Each number is 128 + 24 x the weight over its row's rms, rounded and kept within 0 to 255. Layers, rows and columns count from 0. Numbers have three digits each. The size before them is the row's rms in percent of the matrix's.

# layer 6 attention query, 256x256, rms 0.0857, rows 0-127, columns 96-127
090:117099126142125166122189164166161165107096123156123143124098137127139124155184149093153119119099
085:128108160116197139144179087137143182096123142128122122120108163141141112150124136092102122133131
094:104136107139135127168044118086116100119137128111139100122157123113125117101101138186081136105128
092:205152122135105106123149112169101128132112107157152151147093136147150158176135060100145164122169
087:156130132117126120112114158149118121145122142136119118149114142159171192155081117132094132099149
095:129160134116160194143071152136114112123138133102116162163132147149190165159127138148127152124133
082:144111139131089098143165082149154154160110136149137119164115081137139114112135118126139165103170
087:110134171127171104094121142121107145119156175132139107150123112121142161113086143122099138076119
116:146178162144111136151117158085144126152151116122094163115132140127132156140147059124123136144114
102:091160101090143148120125074141169105115103085131147127116177142140135105129103164128140064179118
120:195115117119157086136141081158113116172095110145163123146123114128148105149139133133158145133154
101:124137101106139169146110097109136141115117118130101191114138142114110111122161151123134102176091
085:127126142117127142113081170130132184098120124127103136120123141136117077154169141127162141146122
137:147151120099131093098129134179100119163142141102163146097139155108141146134135085124117127103100
126:153139102126152148126124095151111105146113124115164164121131152118114068126132121107125160118124
100:106153115135111116122115132132129132139153071146104114141168115124174136104135113124152141125110
098:102126127118105129100107150126131086158149115124097147131197132117116133139146090146178125110133
088:152071095110098162123094110139158116125135143157099158069140134098128110145093103130136118136090
089:181135140131139145153129080122154170102108086146153107133150107110155103112093137142151150116154
090:185135090130074097109154171126122103106082163079146134114100150133214162154128124131132123132122
095:129095125137141121144141122140122134100158161147130166136111113112079136116090126084114110124143
110:145129134100088126122184145103144129140126150112117108140098147147118104133150129137134149130120
090:163157121132123093098111140145140127130136111135119143135121126123134104088144161136140139117125
120:113110125131108107139145150133132107096123125103113124123135139110187167100100113149140113106119
102:102123129134091118077151093116117163143154112078140120118080134141111118165095103121108105100151
121:163124085070079118103097129118133147140096132155155109117167154115120087144156110097158131118103
103:074117145113122098135161153160140123100081108121134093106132120114129139119108177128126098123125
088:128127143156155141140165143127111118140130121094135172114127171139056128096139125110097149147128
081:141144092132144103103102158147135116143121138128120121117153159118154100070152154131109114111099
098:096136148167131130138148137088148116107145164145088143072131140139092140134154090122089140132115
108:150164148083145091122099103166159154082156131156127130181117110152143139113142146121106106158133
083:127131132147101114162156133118119150146112104137176093133141127148122143153151119107144142101129
085:103150138103120077142157120114129160143075113128154123116137086098099133120155191119146096086058
081:070145138127139118148086109122139122113079156098145101128158159109150104105122204165129105112083
085:151132116141078156092111136166128081131124153137119157146126130136141160138129085135143155138159
086:108129165133147099101177108126140166123123118156122105113131135119109113139150141103163094113104
097:138140148130106104113178131146169143120121127151143137159116098140128145152150142096153121138135
088:158164096167107104114137130118137196137129149134151151181130120155175150116118076093154158105122
088:078127129107133137125153084087146101134111129106134120120144130135118128148103169089124079155144
100:125149184116152080115102133126125121109124115150131111177105120130184120155119156105155143111167
099:141135153127150125108103130163121171133091128127131137155120098154144085126143119117116172108123
109:136143126113162166133118148180171103127152120078133148106107181119156118138143175154149121174096
122:072110129120117185141106121110155121108130106115109157086133147095079111157136182142132075166111
125:135152145157122143100147121123124119132123133114116162095090169130116135114133102118116100156085
122:125124119147106130145137166127135160105110147128139085159109130163134125125154132147101149098109
146:170105154120138098134128161138110133133103142183143098182130113126132135130165094091120163080163
119:093140146117175133144118143157132126095111158142103107111143098122084138181098179148082154103144
099:128121129117107131111137128110121137142121166108113097104118114133101089120094080139108127106168
114:117133185166108130185146086135119160102143121131124123100161170106139149124125096135124149106140
112:124143125138079131126159114111114122159107123136144146093091169122109104157168125131147151142092
109:127170139137147111135099117086103108095127168116110178109058117108149179144124088112073120154143
096:134126163121153107128123169151163125167116093168118092131181090118118135194105116131183098107149
094:151118165151130129115063143091144100132170136157127105123118168108136150160155105125095153150096
104:137135116130130160081083123159150135121108106117132080151159142091149184155094144159171135121087
087:114151097140110149161115122090117121094072154126137152108109099114109124135101146148111141110118
084:100095128133119097108139140111109141123131149104136136103133057123126116116090088129078143151124
081:165126145092122110099116143176120124128153120160121108140147098152122082122136115124153134122149
085:116140150160140149123122176102115124147140113147131132138114110132120156129177132162107115132113
109:131137118129125134176147118121147184089102096141090118145143136132117122123116130127157134143081
096:123168115125130125089132125139131125123143089169107158133159127156108132141112121075122125148119
106:090109102135149123143164115086133128099160142115105094121140116146089128146135153119092154148155
103:132097064124141102136108106134126153168105081107147113084126133160154137130114149170140102129094
111:142100158136134136162165136099127127097116168101107109142091140150123145154122119100123120132124
094:117118122120137135131133100128110144120124131114110160135134114088122084103109143175167148111106
095:109106102140140134144132108050089144134138129113073163095128103155059138130158088120105120118126
143:083124135150139152143101151122162144115144108117099120139113090140126130118098178162111130157129
084:088136159153178151170124117159135117162163107134123156171107122116117102105141115113143101112159
090:100122120129119111103172156107147111125114103163143131123132145161155142150142152092092158104118
093:139137143132105165099140094157124144144152147100151110123125147150117165136113104157138112116088
090:148109135171135131140139132090117105136121149116141152083127134153121105082116158128101173132158
095:168129150114135163131129113120160115119122117165092105112147099127162085107125150140165140153093
105:098121180157167173138134123142125144105160165092144122157073140107160134084100120177112142153098
086:179099117145125132141123138104128133162101112184123160086144127114128156110123064154115100136098
097:180112094125116136077129108153115170122131175095143142165115101094173114067090150098105142150093
087:138127116108140136117136139132121139083168112148116111150105116152122095117147160153139126141158
098:115152103129116139156122141089103128084112169103088160148127142120124158124122098105146103125140
129:154175104118105118081136101113106124133131168111151149113145122138132100111153127112118149123102
101:112143104147118115145117153124103131146150137087123131124154117083138133114131128160132111127096
100:181161066142171149103101110106136074122110137165142107121106126129147105144133113170116121131111
100:172124102154126126121098098141139129167111120131162096156120119116155119108128117142179126122142
102:090084111150155167147131133140128105128141126115136174102137118134101153121108111112113121145145
096:095141094148080141142113126108125106111123107133109140084134137168092151151121129133098055114107
105:124129134138118165147157104137114109112149137102121144116116146111186078098103155110089139150125
110:156173117122086105121123118150130161153089116108128102153122138140179131098132102110150117097117
095:179135115140137141154100091136132114142139117127131137155120152144144107115152104138128121124203
115:136107117123128132101133116125116114131126163115138147149102157140107110124122127091139114127132
108:136113085119115148094121097136161091117145129113132072147103110117200138127148129119148143147131
098:148133117093125111153125128119129142117120101165146138105139107129068145110146099093151114161128
097:172171146155145123151098106144136131190124109116103087146124093122167115086166124152124158091151
080:079149104140125113133160111115137139117118131130126113132181126141127138087096101115139120109126
109:092121084138160161123113130121110116121155133094123120118148171151099095120126113147154126141105
095:123142104154163136161137104076118062087118139128114138116117115142140148146108119110143113107092
102:113106166131156133136154133146132151136160136103148099140097178129120134127109112144160135145147
095:177120128147147145133130156107143124173136127140104136144150091116137140093140107119181133105123
096:104134104147129181184134102129125102083167160129112184141102153120092166158159100097154110094159
105:141111096085081124087081189131114082139093149098122113120126124124132093121157154139108112130126
099:163130126104131097147127141136118148130110140125114150142141149105121071132153133142080146125134
101:125100136087082108149144117116139128072171152128085156121141141136111131109127153125089117116109
103:157159157104116106085145164099162156099177103142110143148170152117148120117134110137117153115089
101:130094102152176153091087097142152108112106138121135109126137077115113122153076152134128084157112
102:144123151122098161122161173135158169167116133163146115146076113160118117119183160111096176142155
112:071109145091141145137117144182154133124122113121123068101138100123106133149125133137124103134139
089:127101126136118092124144146105108126115126114128111114135105137120137163146143100172135112095113
103:151139126140139144128101081068122149146144132122164109147108067126143124134123131116118156115125
093:128127106114132145143132151101136145132146087104110146100165146141111160151134102157131150122117
104:118142115130092134102134138146165120130102169143111094127110176135108121117162157117104113137052
096:166165131154130113084149109126120117145140161123152158153094122140151120066094141129109144122142
097:097104157114094126123132124111153108122118142142120112108126096141109126122130138131131129135146
101:132131181150094116162114136141161116139104084171133134127172118127142125116114148096147112120171
093:073136114156116132114168119120186145137118154117150101098093086110167158151109118172112140163124
084:114110156131117095123146180119117134112120125135110160123138123106141131140110139136169115127117
097:152132104113131128116128101129098154101127108121135116131149106069129124062154119093123141137125
083:183119134122153158083139132099113153125173121165127139139118123159157120157142119120156119137120
114:078107123144141112153130117104137120101165112115103120135114148122136190130120161145112141129115
101:109111167104128118097105132118126131142140162171114100102149150116084125134124145110124142103169
107:146134160144140157127183135154120121125118121125149137159095118073142136087135101127121121140142
096:113141126106110129167113139141118136132165077100167122137100135137147124159115148193127112147132
102:162075120114082147132132137126128108116113167126136161102103126061068073145164095131109113130146
111:130137160114083110122110140117126135146130144138165115138092120106132139092152114146113137137112
094:120109158113086133121136093074125116078133153128118105114125142140101133111128186128142083131151
103:081107135133089130115125120151100121139084136117162119121128140151130152148135124136125150135189
116:076129166095110125109158134132154100118112172120136107114097111159133152089097101146106129156126
100:126132128132142130146114153107109124118202102144129128147148136152090158137162084159171107120131
085:080099069130138185101122162117113100164120113087115128129123142124157141127106097152103126145095
100:157117109187111135130164120089152119119110135132125115110099113109131097103099155125109129129105
089:127154153132173105150116132102151132141106105112090145144104121113182172159128094150081139127167
079:177120124091126132164112143152112138124116112130098120155130135150140146130150084102141090139144
104:131136101110113123153118116144150125141090077152111059160138138113153155105149148118191103113131
# layer 6 attention key, 256x256, rms 0.0848, rows 0-127, columns 96-127
086:092081133138134140109143125126139124111128139129098119133161124115095126093096140109124128163173
087:133089167121109144079136167129135114072111165115183160147126099101104151136132148055141131076148
075:122138101095163151117108107108141106113098078162134155122099147108168138144134105138127092177120
086:139135181151109104123112158108129154170174158114102125119173143124083104143166123140123170096161
082:148146122145132095162130077134131142158142090091090110158183151099134097113155127156048117134167
081:121146113095144078191118074126114109081082095127084108170163115088126143091081105131134066158166
101:132117166149127133089163172160108145135162171133131116120156131157079095156144158128103168082134
107:148122106117127156140166075106113097156121161116087155091143190120076102131161124107098109135139
099:075133168102131122141143129112144120108140115103108083147170134089124129135131131112161131103136
096:156133146141138169119082129116138119163130101113082137107160098128093164125095132153150114127118
060:165077107118137153128110103103126096166161142128179116146118143152125134136109137113114130134123
120:110126097127163124154059132109158089121143101109130101128144105093154163130073138167150105154106
090:111107085103121094126151095156119116117133126159124158050158116112109099117151145116127146144123
110:141117141098154082116144149130105127100132153150127124150105142152108134138171148072122165105178
067:112092081107118126128121138110116099146126143146122140096104128158099114123162145103080106124111
107:119135105128125168138135168159108149111139117124152119177098137151142110117101161136112151088109
109:153116118108118096100148114117130110115121125165100157117127133102125101124150141138116155135098
112:169151154148174126151117131112143128115121133113130134116133065133150110135122127142173114125149
116:097067094105152135099120128154136134127159128129120107139107103129150133147087112137200137137129
130:164168122139130128129149084128117116106126118138160140171159132127139136141169155101154133128171
104:129152155097106185155118116131162153140128172089125118105126104127112133166125120124150115147171
085:151116092158119103156097162116146174127163138112151121121150159158120185142142091151120124148104
103:096158141104117147147154129159063102158163122119116106139120151191173130150122117143163128110095
108:165181118132153101155097135098124149102120084112128100130098099170170144159134091117175135118171
116:129091157130130118129134130101079143113167101118132163156142158137134191153210122131101168134115
071:201102079112119108124098127076126118118169153146134126124137122148123118122128154110105104097098
100:125135111113108133119146137074128169101146132118130119113119136134127124161145114125137117141162
103:116153142130114118147149110112126103189115143161140163100078140155133112128187091080082116135149
120:162160130162155103121170130117153096153159117127160117166090118077124121170093116130096150102130
093:165144176159137139145116156103164150170119158121136103136124133112113139117119073121122136127135
099:103119116112118160046088145112107161090067138143081100137121172120159157105142136090128112113141
091:139113136157085145137108135113104117132156098117146147121112130167113140109119174130072118125132
084:133135165175136140127134127114100113119120164145112132114137111118136120083152089085138162117166
096:139124113098164165133126122085135082092128110187104125113124088098166136125087092070104122157150
073:118133124139115108160085146106128129174166085115090087139143182112095107121115126172069109162142
068:149120164167139127119179128118139148147141156099147131131129102149126123126139145129118136069091
087:144144136159102091078175161131095142116155164105128137152120120151110100121110157158118172088130
080:152132170120106108141130168136137122124157165093095151165154143137101089129128149171120173117161
076:124116080139133176103163099092109095141113148200133171103087162131155167119125111068175087148102
110:161117132117104094143126144110102114145136128156092083150117124119141124150161159177120095114106
102:170166156146150114102137191148119148129154180158147120116137105166140118117102092126111142102121
106:107134089132090131153111105158106118118091118159119138116134134090138083115113121139136135127129
093:121159097123144121151094097125164163116083098105106116142127117097158162107124089153113105172119
076:095188143133134109123140098140153139104124112115112107149127089124175139132134108138157117133155
117:146115112114100100105112105091118122128132118152153133126138145110153140161114153115107109154095
072:141117104114121125115122152111101085158142133153151128123129084148107112149125174140099131071119
100:096120055120117132129116101137111115146106093138120185134134181121105161119159132127125092157081
098:166132105104137108099104085137097140123154110146114139130138092136147128147154113117145157130156
105:084123142103128122151141139157152128123127143119092141144088138125125152125138151124130155129143
106:123127095090165112129133129136093159116119130144145125162177128124159118129164120104103092149101
101:169184124153131119134108100153139121101145130118175113105135180136124102102163106167125136123114
105:135137177111137094093174117161124148123109160104133161134134129102151112108147153114132143122150
100:139122152090107184104138133118171104156123174079131104110106090119116119108132117132143126142114
105:109117125120169109136155141179115129081146128108097114149114124148128126098088144151117109173075
113:124092099133140131135142095153123094120135156149161162137144120069089121129125146136103125181119
117:086126186139122137101115158131158095158098134142101120127133120107108139157111174132161118127126
120:065106093094135142104134121163107154148153135091121141135146147164153137130095135150119123103129
105:081056120100122081098134125092131106167129132170172110147124143104081100110118137146083123116093
069:137144169142088067093130156140148155121142088137159149153082149119165153121153148108124160119127
110:105159114132101137135146146167116138144104109166092129133158110128134111113155154154107108104094
108:103130117140115121142143162154132121146130112185092087105148068139121148150110140116142125121142
089:140139160092175140133110094103106152085152096119171101147100108117154138133128143114134088145129
097:129121116167162094133120140116122138166159152118122106106133147123123145151104133087141139136162
080:120089074087129140126125129092077119126142124140088157099148177115133141172164096110142133125106
110:148166104155114115140117086092141099127063117131172162062137101117163136139122120108126148160104
070:152128181120106123126176119156121138124103113153105122128136157108158125127169100121178108117134
130:069099154128174130119095147145135148109138155110143100130150079130125130121073127155136116144130
108:125103176123173146171083109145116151128143155147137124090150099128076106097099151155137080163118
098:171110159122129077132132108116124164109113091130168135150112096134169130156127143112114134154125
110:136096156135139129172163151081153136113147137128127129092104112137106116110132121150127135147127
111:095135114109118130090177123134148145105114138114125149110085119155119144113105110141147126137141
096:131167136119131118135075128146149093158137154143149089135068156128120167145125106159098124118105
107:147128124141152119148145149109097112142114116124121184126116175127145108111137127111136136086113
097:155090121130103135144088106131168114116115156121112118117125127148109148127140169114161100150134
119:092135134121111157138104173138146113132118136098160073118123149143110139135086124165157119104092
109:120158135111080117093080150119160151150159117157112138087149175139067125160118120164118114086097
073:130085101140138159124077123117110089148165143143158156095105130107091132130097135150109133148098
102:106126107106126146143176143137140124132125114115127127149078117144107158145126115153080156139098
096:149090111092106131090139100121114091143159128133136131138119155144135106100105162123141129121111
101:103136139108123132111130162174141127115134105075181142136129113144135124143108154154115153120094
105:127150132138111126113107106122127132143112128134114136117125105121148091092121153111100147132145
114:100125084162173112159119169129167126098115133128141114111152104123157106103095124158155102136100
100:131130155136169101173103147105092128167157161154095132101079160141078162143144153132090130123142
105:145155153152104120133115123106129177137173100109175116143115160172130103151088116175147160123144
116:147157136126144132090112077137084131102088126143123160143150155118162127102162150128126123105098
069:147108073130131143122105092106092118156129153163132154121130127088100096143119105123062118118162
095:122113107154118147084123120146090103115144111166127128145119146145101145109111173151100150120079
099:141155157140103180086131100106110116137094123153172128132096076132147121137151137090105125078153
127:110141116105184143107118108125098123091120106123152117152115127135146127140119112141159149135150
110:133098129119096137148122176122141096182173120124139142135117157123124164141073173117087120128108
084:171142095108080109144106068113145069150113132107131168097129100131164145113103132141080141135095
114:124116086152175114158126148132101120146148104145125124138158085181087101131112114131128151132142
111:097140177145148151136111149162145136135113170126156094166130114115115110125099135147114148104108
116:103101070114130115127107115149133182083122087090172138120135110160117100122106143159143132139098
103:097099077136118116111107148128103064098130145156107130173136096154164098170066135125130119107095
095:177145116113104110090131109069117169086095112143120127110166120161147130105125030158101094160112
091:114131128120144124160124116142115106132147126094140123138105161143161192140124147114137119129119
096:139162100180149157122132169131134123153164159112101115096125133097153144146111086138142142116079
105:133130114125123117117154137116098141154151115141144098122117086140131155098146138140093140093093
104:136082094124157124098088136144162130120128128151109139091149107130086132098139109151098103184142
105:144124135147109100122109121100152131128104136105138118139155094094127086139082132119100139164124
086:119141141114149116093158128127082132124097142136099157145090131101159126133079153124101139126122
105:116130160135182104142117135145120137132102134130131155154113092132091141107140123145186125170113
104:122130112142123148106178155136138115127177144143133125157092171101110101120149154116121187104125
110:143166130169142095116149086112118117125116095194137114161099127100141124144118149080116118113148
097:120125173084074137120090166127126132172144117136155102103148144138154124139128107139115082093097
109:113131108134119105107136143148134173151138119139147175170105175138121188152157125123122173092094
098:106082173158140148137135130080121175139103158105150126107176144093114115150076101156098102144138
105:055113163124154192136141154140111167176123166100109120145130138106112092127153117138157148119184
103:154124175116154139114113149129159116101115120135131096135165138146125104100108130125113080129128
110:093115091104163168148164147133139165145118162149129151105081145147088101104125114135121111113103
089:103115098135102131117135113110137124124122129130128111089132170163111117118139126139113118130120
107:116083086126138094119088147132152124128131148146133130132125138124081129097165137125098159139096
069:140146162131117100130149151138129159095145122133094120149130124167122130151126133112146159132151
101:169151152119150117158121134087091165189120120158100147124169084109107137109144111151152160164113
101:092146144153113104115138152153133129148133133139140114108146166170123133136127130130147122093106
102:141122164120178118087122119143115141114116112112095093153133095105126166145133107111080131160138
112:162160087106100146098112102141114125119077135135113170107156130120155131116157092119139123144103
087:135137126129118127102104131133208154117108147122127102162112117136115140099139130112127147140126
105:131126064138139102124145132112103155130089178118089110178150096131122125114095120138121125142125
101:156112119089127163170138118118115116174124082131134173159119130117142125129178140126117095100162
128:139082174138158137143114137164177137160127172092111113127121117110110126112103108143150136167175
101:099118096144121161078128143151131088122067104105136113105120132140149096117122141139137175113107
151:099109143127125135123110165119159117123117129145125124110120119128118131112133143160111093124055
113:109119156128150131145146159148160123143170171115140103148145133112125134115100138166133122116149
112:141163161140108126127163109118121146117143088149105084135105139151131160170103135124137120117182
124:148171133132135104100161088119101126138130114156132133134093131148150140154170161107142104106191
097:110137145159121111131137138144110127105150105116110121121120096121137173155087107186102145119121
# layer 6 attention value, 256x256, rms 0.0672, rows 0-77, columns 96-127
104:130154150098109140132120115077100149155111102156117158167170096161159132152137087110134125134178
098:090097130121180161105128169178134114161139128128132153166091106130103116141131148104147120122137
094:120137156120145128179176147141126118135155132141075118093149112160129093125111102114114113139100
098:125131127153079113154143146102134175118119131114112121122131130153127117126121119114089150120172
092:117108133124129162096092118136119107117109140115127056193133121118173147124116169145131099111079
097:164112118150072153106097019086117142116077113128151109104145149130146141096138163119106164136152
103:117129153162111122127116199095124132111108096119148133080158104119081106113118116115084135123085
099:158127167149098142097102095176116111134110181108141087145138123130104120135114144143116116122129
091:162144154121161133151118152130132097107178124159113114111125085128107068092141153126131106126107
100:112130160100129149067116146079104125146139116098136082108075129123118156176160117113095139106133
094:126118155157128116162155120102121161168127103116129112086113141137147134107120091128144141116150
114:149147127138122158169117170159130112116166165101134151104134175123050116134116131149133129133115
108:148101110131159144142147130140111116135109095115120110146105134147146124186141127095121164134117
105:126105099106181123156125090131143125106151135142126099154116154108127127165178106124115086126155
096:157148131150127104125150133119124110165128115130107124159183117107151085114158136126071138116159
102:133165101149161121121140092113132077088099154110116103105101133146179154143171110097136093116153
091:117108137150146129138110167131152093134172156100180051125097116141122188192127146113138090112094
101:090136107147116113114112110145140128146085149115127077131132158144150111119112125099139107154143
094:150119105108153145140133104101118110127117125155109170107106143112100129156171138111130167163146
099:136147146110111141135131105106101122145159132120132185093152147139107122166100164170117109155119
103:150097071131130126130174083117133139102104111135100170147131159131170075150132084131153127106135
101:117128117141150135115185089125105115207127130138105123115118105132204104176153118127113057122137
100:118138124105129115144138122131116137192114136126158143167120121100152110170127137121149170122096
091:118130167122174138119094060175109147073145131090129081181087109110128119079142148117085118103110
106:081113122124157092108143134125110125145146117113104209121151111132099173177164119149098116123157
105:130140150109083148103159110115114120085166116143120092132128143153100084145119116124119134137177
095:105128071103128152169174147150119110151139104160128205094163137133131149123112144149078103123101
098:107124174140101123151102106129154104096161110148112176141124128084107148160128128116093142132131
104:136142136129149097078158143124123117124105137132134108127118133127194100150107176126119065133092
099:118107128114114178148147080146097095177159106134114148145140122106075089155167164097114177116099
096:126122117136134154155133136145127108100118144133150122138139156118094159118147157129073154093096
106:145111126118174136076109095150155115082130129106151166136121183091173171149143130150130106132098
099:142111135126088126128159078147117088156137142129107075138161112123093103147157140136112117118132
095:159164167115114143065121166137106108077166131159138129115135161123091139119133127125119161137100
094:084114149134064120159166114079120167063147103126133145102102120151121122148109126138133163100135
096:091114095160146131115123137162123140114144126143116157134138071127051152141121161103113099115138
096:103153149104095107149118151166141126136154115151141157105141102145123074144104076106163132155133
097:139157108137105118174090109128126142095112122110142137137085152130162143082112098152125124134174
098:123149137161131141147137117112136099141096108140096137153124091140161098098127122124119154124137
105:137095140146149137137154173145122106156120129127124127111130155138104137146150113109115139141088
101:138104088098119107139161170129134107092118099151118138155110148151193112095137185095144171147114
099:139134133160157127156127150138129095153135100133086123093187063153171109186066143095172136132097
088:132095182135101136128120123105140156125093146116167153132135124143088145133117112114133129112142
098:124122129131139103083109097146137086103126156123123121125110162146105127136135111133153094101110
110:102104098102110128147142098148133159167096104119138174121122102143108081129177124085185128125145
093:121148061108062118123141159151149127129142088153136150102117125136098145161138145146149099132111
106:086138143144111133106153137107127129152067116148143152179142109101107142160128127094138184107148
097:118140155145172131091154056103117135136157138131106093153162091129082155086103103110145087120138
094:125152171167165116086110162081149119117118149138132085109116064145099140136169129091137114111130
096:159113094115072166137077122156148114114117136095153084177130172116131149152150131140142153111082
098:178120121128086119129163161132139110092115140146136097123145162172097174133144109107136128118143
103:137104077110146129110153118086149155125148139105142109177107154114171171108155148147144064152122
102:142094115148159135155141083102137123152135112164120079109135144144170133157106137129134130102098
098:135169119159148115086148114134160135104099125129127090134097117135134123096118152139123118129140
108:153122089133127132127106083110132145099134125172137157133122170097121080095118115129150192129125
100:138119112136125110137086165130119085128071100114138141137089121110094157170175119110115141122119
098:131120112164174123116165164137109073152181127126084165109132081163101170145116143125143075128101
106:153126168121119139167158163159136141111110087157163123133122126106163133126112097101188089123124
097:152129103094070123113130073133154115149067102131139185099149182116101112095127119109131134153115
097:116144129106154132102127076088098126071158136119125086184144113143101110145143108108134162134194
096:126110114140152158131084140066120136172157132103124149167116097153156134118146116135119181112128
100:128115059135127148121129117153124145115144151108117086118130111144138071150157114129165113135111
105:086141079144183154175130142139093120160181125136128065134094117164121138146109123119127127119134
094:070130161145142132140131121128127106119177132151142089145129111115125165133118126100102107129174
102:056160109143098139126141135169146139119167135142089130147167081135111132107104136095105114128104
102:113119136126126097089164153147145137132155126134122118170138132140117099112105137110111164140155
098:129135172090104122096110114114149126121149143119114065130160104142202107118072142120090148129108
094:092102130144138143131132189105126096169176141137127140109148113157055124159145134118122148141087
105:145115162137129104119135142126120143114111122112147069156117142119110124081114129143070135117127
096:112096097134036180124090147128131137101149110108145179116122120124064150109141171109095154137089
092:143139129132116130106129131172149101125101144128124130155133114135153108121120131115114129120180
088:081112148114161094151113182154129150144173153135139173140115132122099128163128099098131120152085
105:194134127126134091091128138161111121112085132099120124152152156115120123112130134162125109141099
095:203114146145107116150119095122133128127096109095118122169140136125172145154154120129165152146144
104:113125177160127131123148185145110097112138157108115096162106132141111149120106135130144108100148
101:120113127125114125134155143121100163113159126164126112113122125105095117147120151133092177116147
089:116126171118124109148143151131120129106091128154095160135196107110096096152151115104148127150141
095:140115105164148159145102145095121121080105133118155132100116089129076150127155178113112162122099
# layer 6 attention output (transposed), 256x256, rms 0.075, rows 0-76, columns 96-127
115:147105091112072152147112165099110144148148106131109155122138115104146126130126133131134117128132
108:073121152138175156143137171160112153114140137133137157160137095170129149109140153104152148146139
099:149119148110136120162136137130109106163126151154056172119132131162106081081151100113136125089118
109:099131127146106125124135150085142136070167132132127125087106145135102163139172119111115157103138
098:136127138137140119124112121135140153130103145127174053138126122100122172120117181134151115093129
098:149136102156098155137093101131137116114113100127208107107104121077165126095100144165114146150122
110:145105105197099162115120134107147153149120122174122103104152155118129077099159107124097121128101
106:111149177161123105115119103185137104115124171149170088098125123117108166103072150137127136099128
098:159110132103178102114112147145119116099152158140114134139129121174053108100134148123115102084158
109:131104161095154132105091163127127147146120150119127088116093138118140129133161168113118079112124
101:144098129180109159162168080112126153118113119141139116116092118079163121146163099110141165139092
109:145149128107149152133150140157137124142126129150160147139146171158098127124127127144123148122128
120:100106154123124106137141131113094112130128139129113111149144130111137111133156142108139136138141
108:081096127113156109181121125137120166099141132125132128116098095138118144145134115128116111130123
098:138111108147141166125091165115138131093152095127100099120157142109140145116144100094111105091105
104:110124092152126165132151118079143094074119178140139153101112082117119134094194123107125095143091
103:095155145135133102126106144162140123164126144116127074127100122165088180156102127111114138046150
103:101141108151106158129127118134160139137125120172163143108157098120149114105087153138114110182074
098:116152136102093104171124114127106167121107122145119111136125125103120117149170199119085137144147
103:137139105090115127145099111138130141155139131124122187152153157124155092131100113149116152140127
105:156112076112149116129168143116123155119104096080119160094115098120155115142104113124126139184134
111:142101175115198137121130145139094119147114144097090137114131136113137154154146132120139086125099
111:136116078118154116137114120119099102173130126111109135129139186172124112191099120145133124145164
085:155102128120152129122127090147123133094116133122141090134087106103134128103137110135138095138086
110:132130094118128151128132139091073162106136138111072205133141143152151153170194118133120118124148
099:132108156088122123099135159150152147127142129146153138076143131150153113108086136133123136128137
100:158091129116104163160160151109127105146099102148098158124188178173167114155163107148092132109089
103:117132170133139097174134091134176099140143111137105162131128192138131126106148089153080148135166
109:107158120076144129098129142139142121115177121108115096119125135118128114114111120157108082137102
089:119096110134177134170123143153066134133129091125128117126126154152123148174140135150118114079136
101:141137126150148117152163169119115095139102126131158093110096142136136163122167149142077131090142
118:141161127139122117105130134167155102144096111108149124126102151113135163142109122137146106162188
095:109118171086156112162139130145119085121127124096100091103123113147135132156127142150124111098113
099:144176136113137107073112150112146123070175171150131116135131171122103080123146173113111115130132
098:137126114151126175117134103096111181120121113113123137157101135133156169143144106110117134118118
102:074115115119167114129131123152132145122126142103095132120148111138116125124129144098102121104121
105:132150097123114140129104134156157104133149106128113168114127130134133090117075089100119123198149
100:123136074186107110142133109105145106122140107139162139107083096115125144098126091116142150158117
094:152142091190130140140148138113090095126140112141116147126119106110142114099145108108123121161147
119:124142154125135132116140187148098127138108148131145131140110096164073129133136116066111119116157
110:144100113111087125129107155100132123097158150115149122159125118140107072092154154118166160132120
102:126075128120156115143116132164118133132143120113083149109164119157095132151083097136160112154156
100:104155125150107137132157143118162120140104170127134154123129137146125166131148097118112125128172
109:103146140104150110139161099160139114131112140118110157132104147145164123111133099130109113108123
105:119069081102101129181104117150113127138114133120161122119109080123091162145137147137147148067110
096:109120084114108118127097156120146141119122087097120102106122151165097111142142184140142123122118
113:122119152113127121115111140109119143136128131121132147125147159140124167137111121134126142132176
105:142133177137132134124141106146102131128109135137109166153137088118115127112126140134084101124116
105:075163108187155129098124120128131132122122162163129111106135067106125124101146095073092091127129
100:125134138125140119144129094111150147177106090122148077179100148117138130120135150120151137105113
109:126108188064083122136146150104143118084133159120130126129157136160143161141161115098108155103171
114:123119121108132166105134145119114168116126102100127116191117066115125131128164173120149107088073
104:124116149127155114155138108141166120166108127126124092085142114070146128139108102132106135135129
102:100171104170132130073129121110105143064122117127157104121121052086124094092150127091113133190127
121:100119107107139125137122092090175125128151148131156137159109153122094071098098163129101159138139
110:127110093139151116127130122101117075133114099128139124088146104136138136132192154120086114157137
108:130099124132184109154161197145084084102151124091069151132118087163139144145145116130140088145124
114:133120139092150084112099090148138124150107096121138109149108123113160138114169126093132125112151
100:107140132070102119154124142164162133142078107140150138105145176142113103112136159158143129120119
107:133109121133147143136125138084094160095141150138134133162094077119083138127144161114133119129130
101:125126108174150164140095140106112125118138096126115149166134146127165126159137129118105154147158
105:095147132093142140143127137128152104078119116126126074079123116119090120146097206117150089093111
114:150086144113168137159123136142105105128170136122102100107100081117126128175095124126145125127124
098:149132174139167124138094134141106158144151137108103138171098101133090144130105124092127124120150
101:096143165153119135149146113132116148087143112145091136120154137128098134109122141090133136114131
106:119117187095146115116129169141134133111166154126103159148152140148091115129110126129113148119168
092:166134160122106140129158105135137131164111161145115112144120148119097104116091088124103130136128
097:096110127166139134150127136107102139158158162131070178164157120193108130154131106084114142129156
109:123122165113130094097144148123155141120111146143162065137075155115092125109121160138113123095144
102:113118100106115116122124111150120156108123105116165093150130143173138146132136169117109150110160
096:117149219122175098118112130151198110124149137117118108116167151095127116104105120121137153109142
092:116137120152114089112160117134152128165140141124102159151113162142072096125089084094147109168131
109:138139129100102090076123147172126121112106104098159081141122135080119087100100156161135091162115
102:106107117159110106152167100110130108103122071106150113124099139082155131153144106151131119164116
111:144135162166122108116126126126115120106146154121084118171103085158136166143142130124148127071145
104:109127147142131109151097129117105168128159174122090123158120124110137124154145131135092142122176
092:091149109136147124124136098126119143117120143143126159132149168143094155151151135104128113127168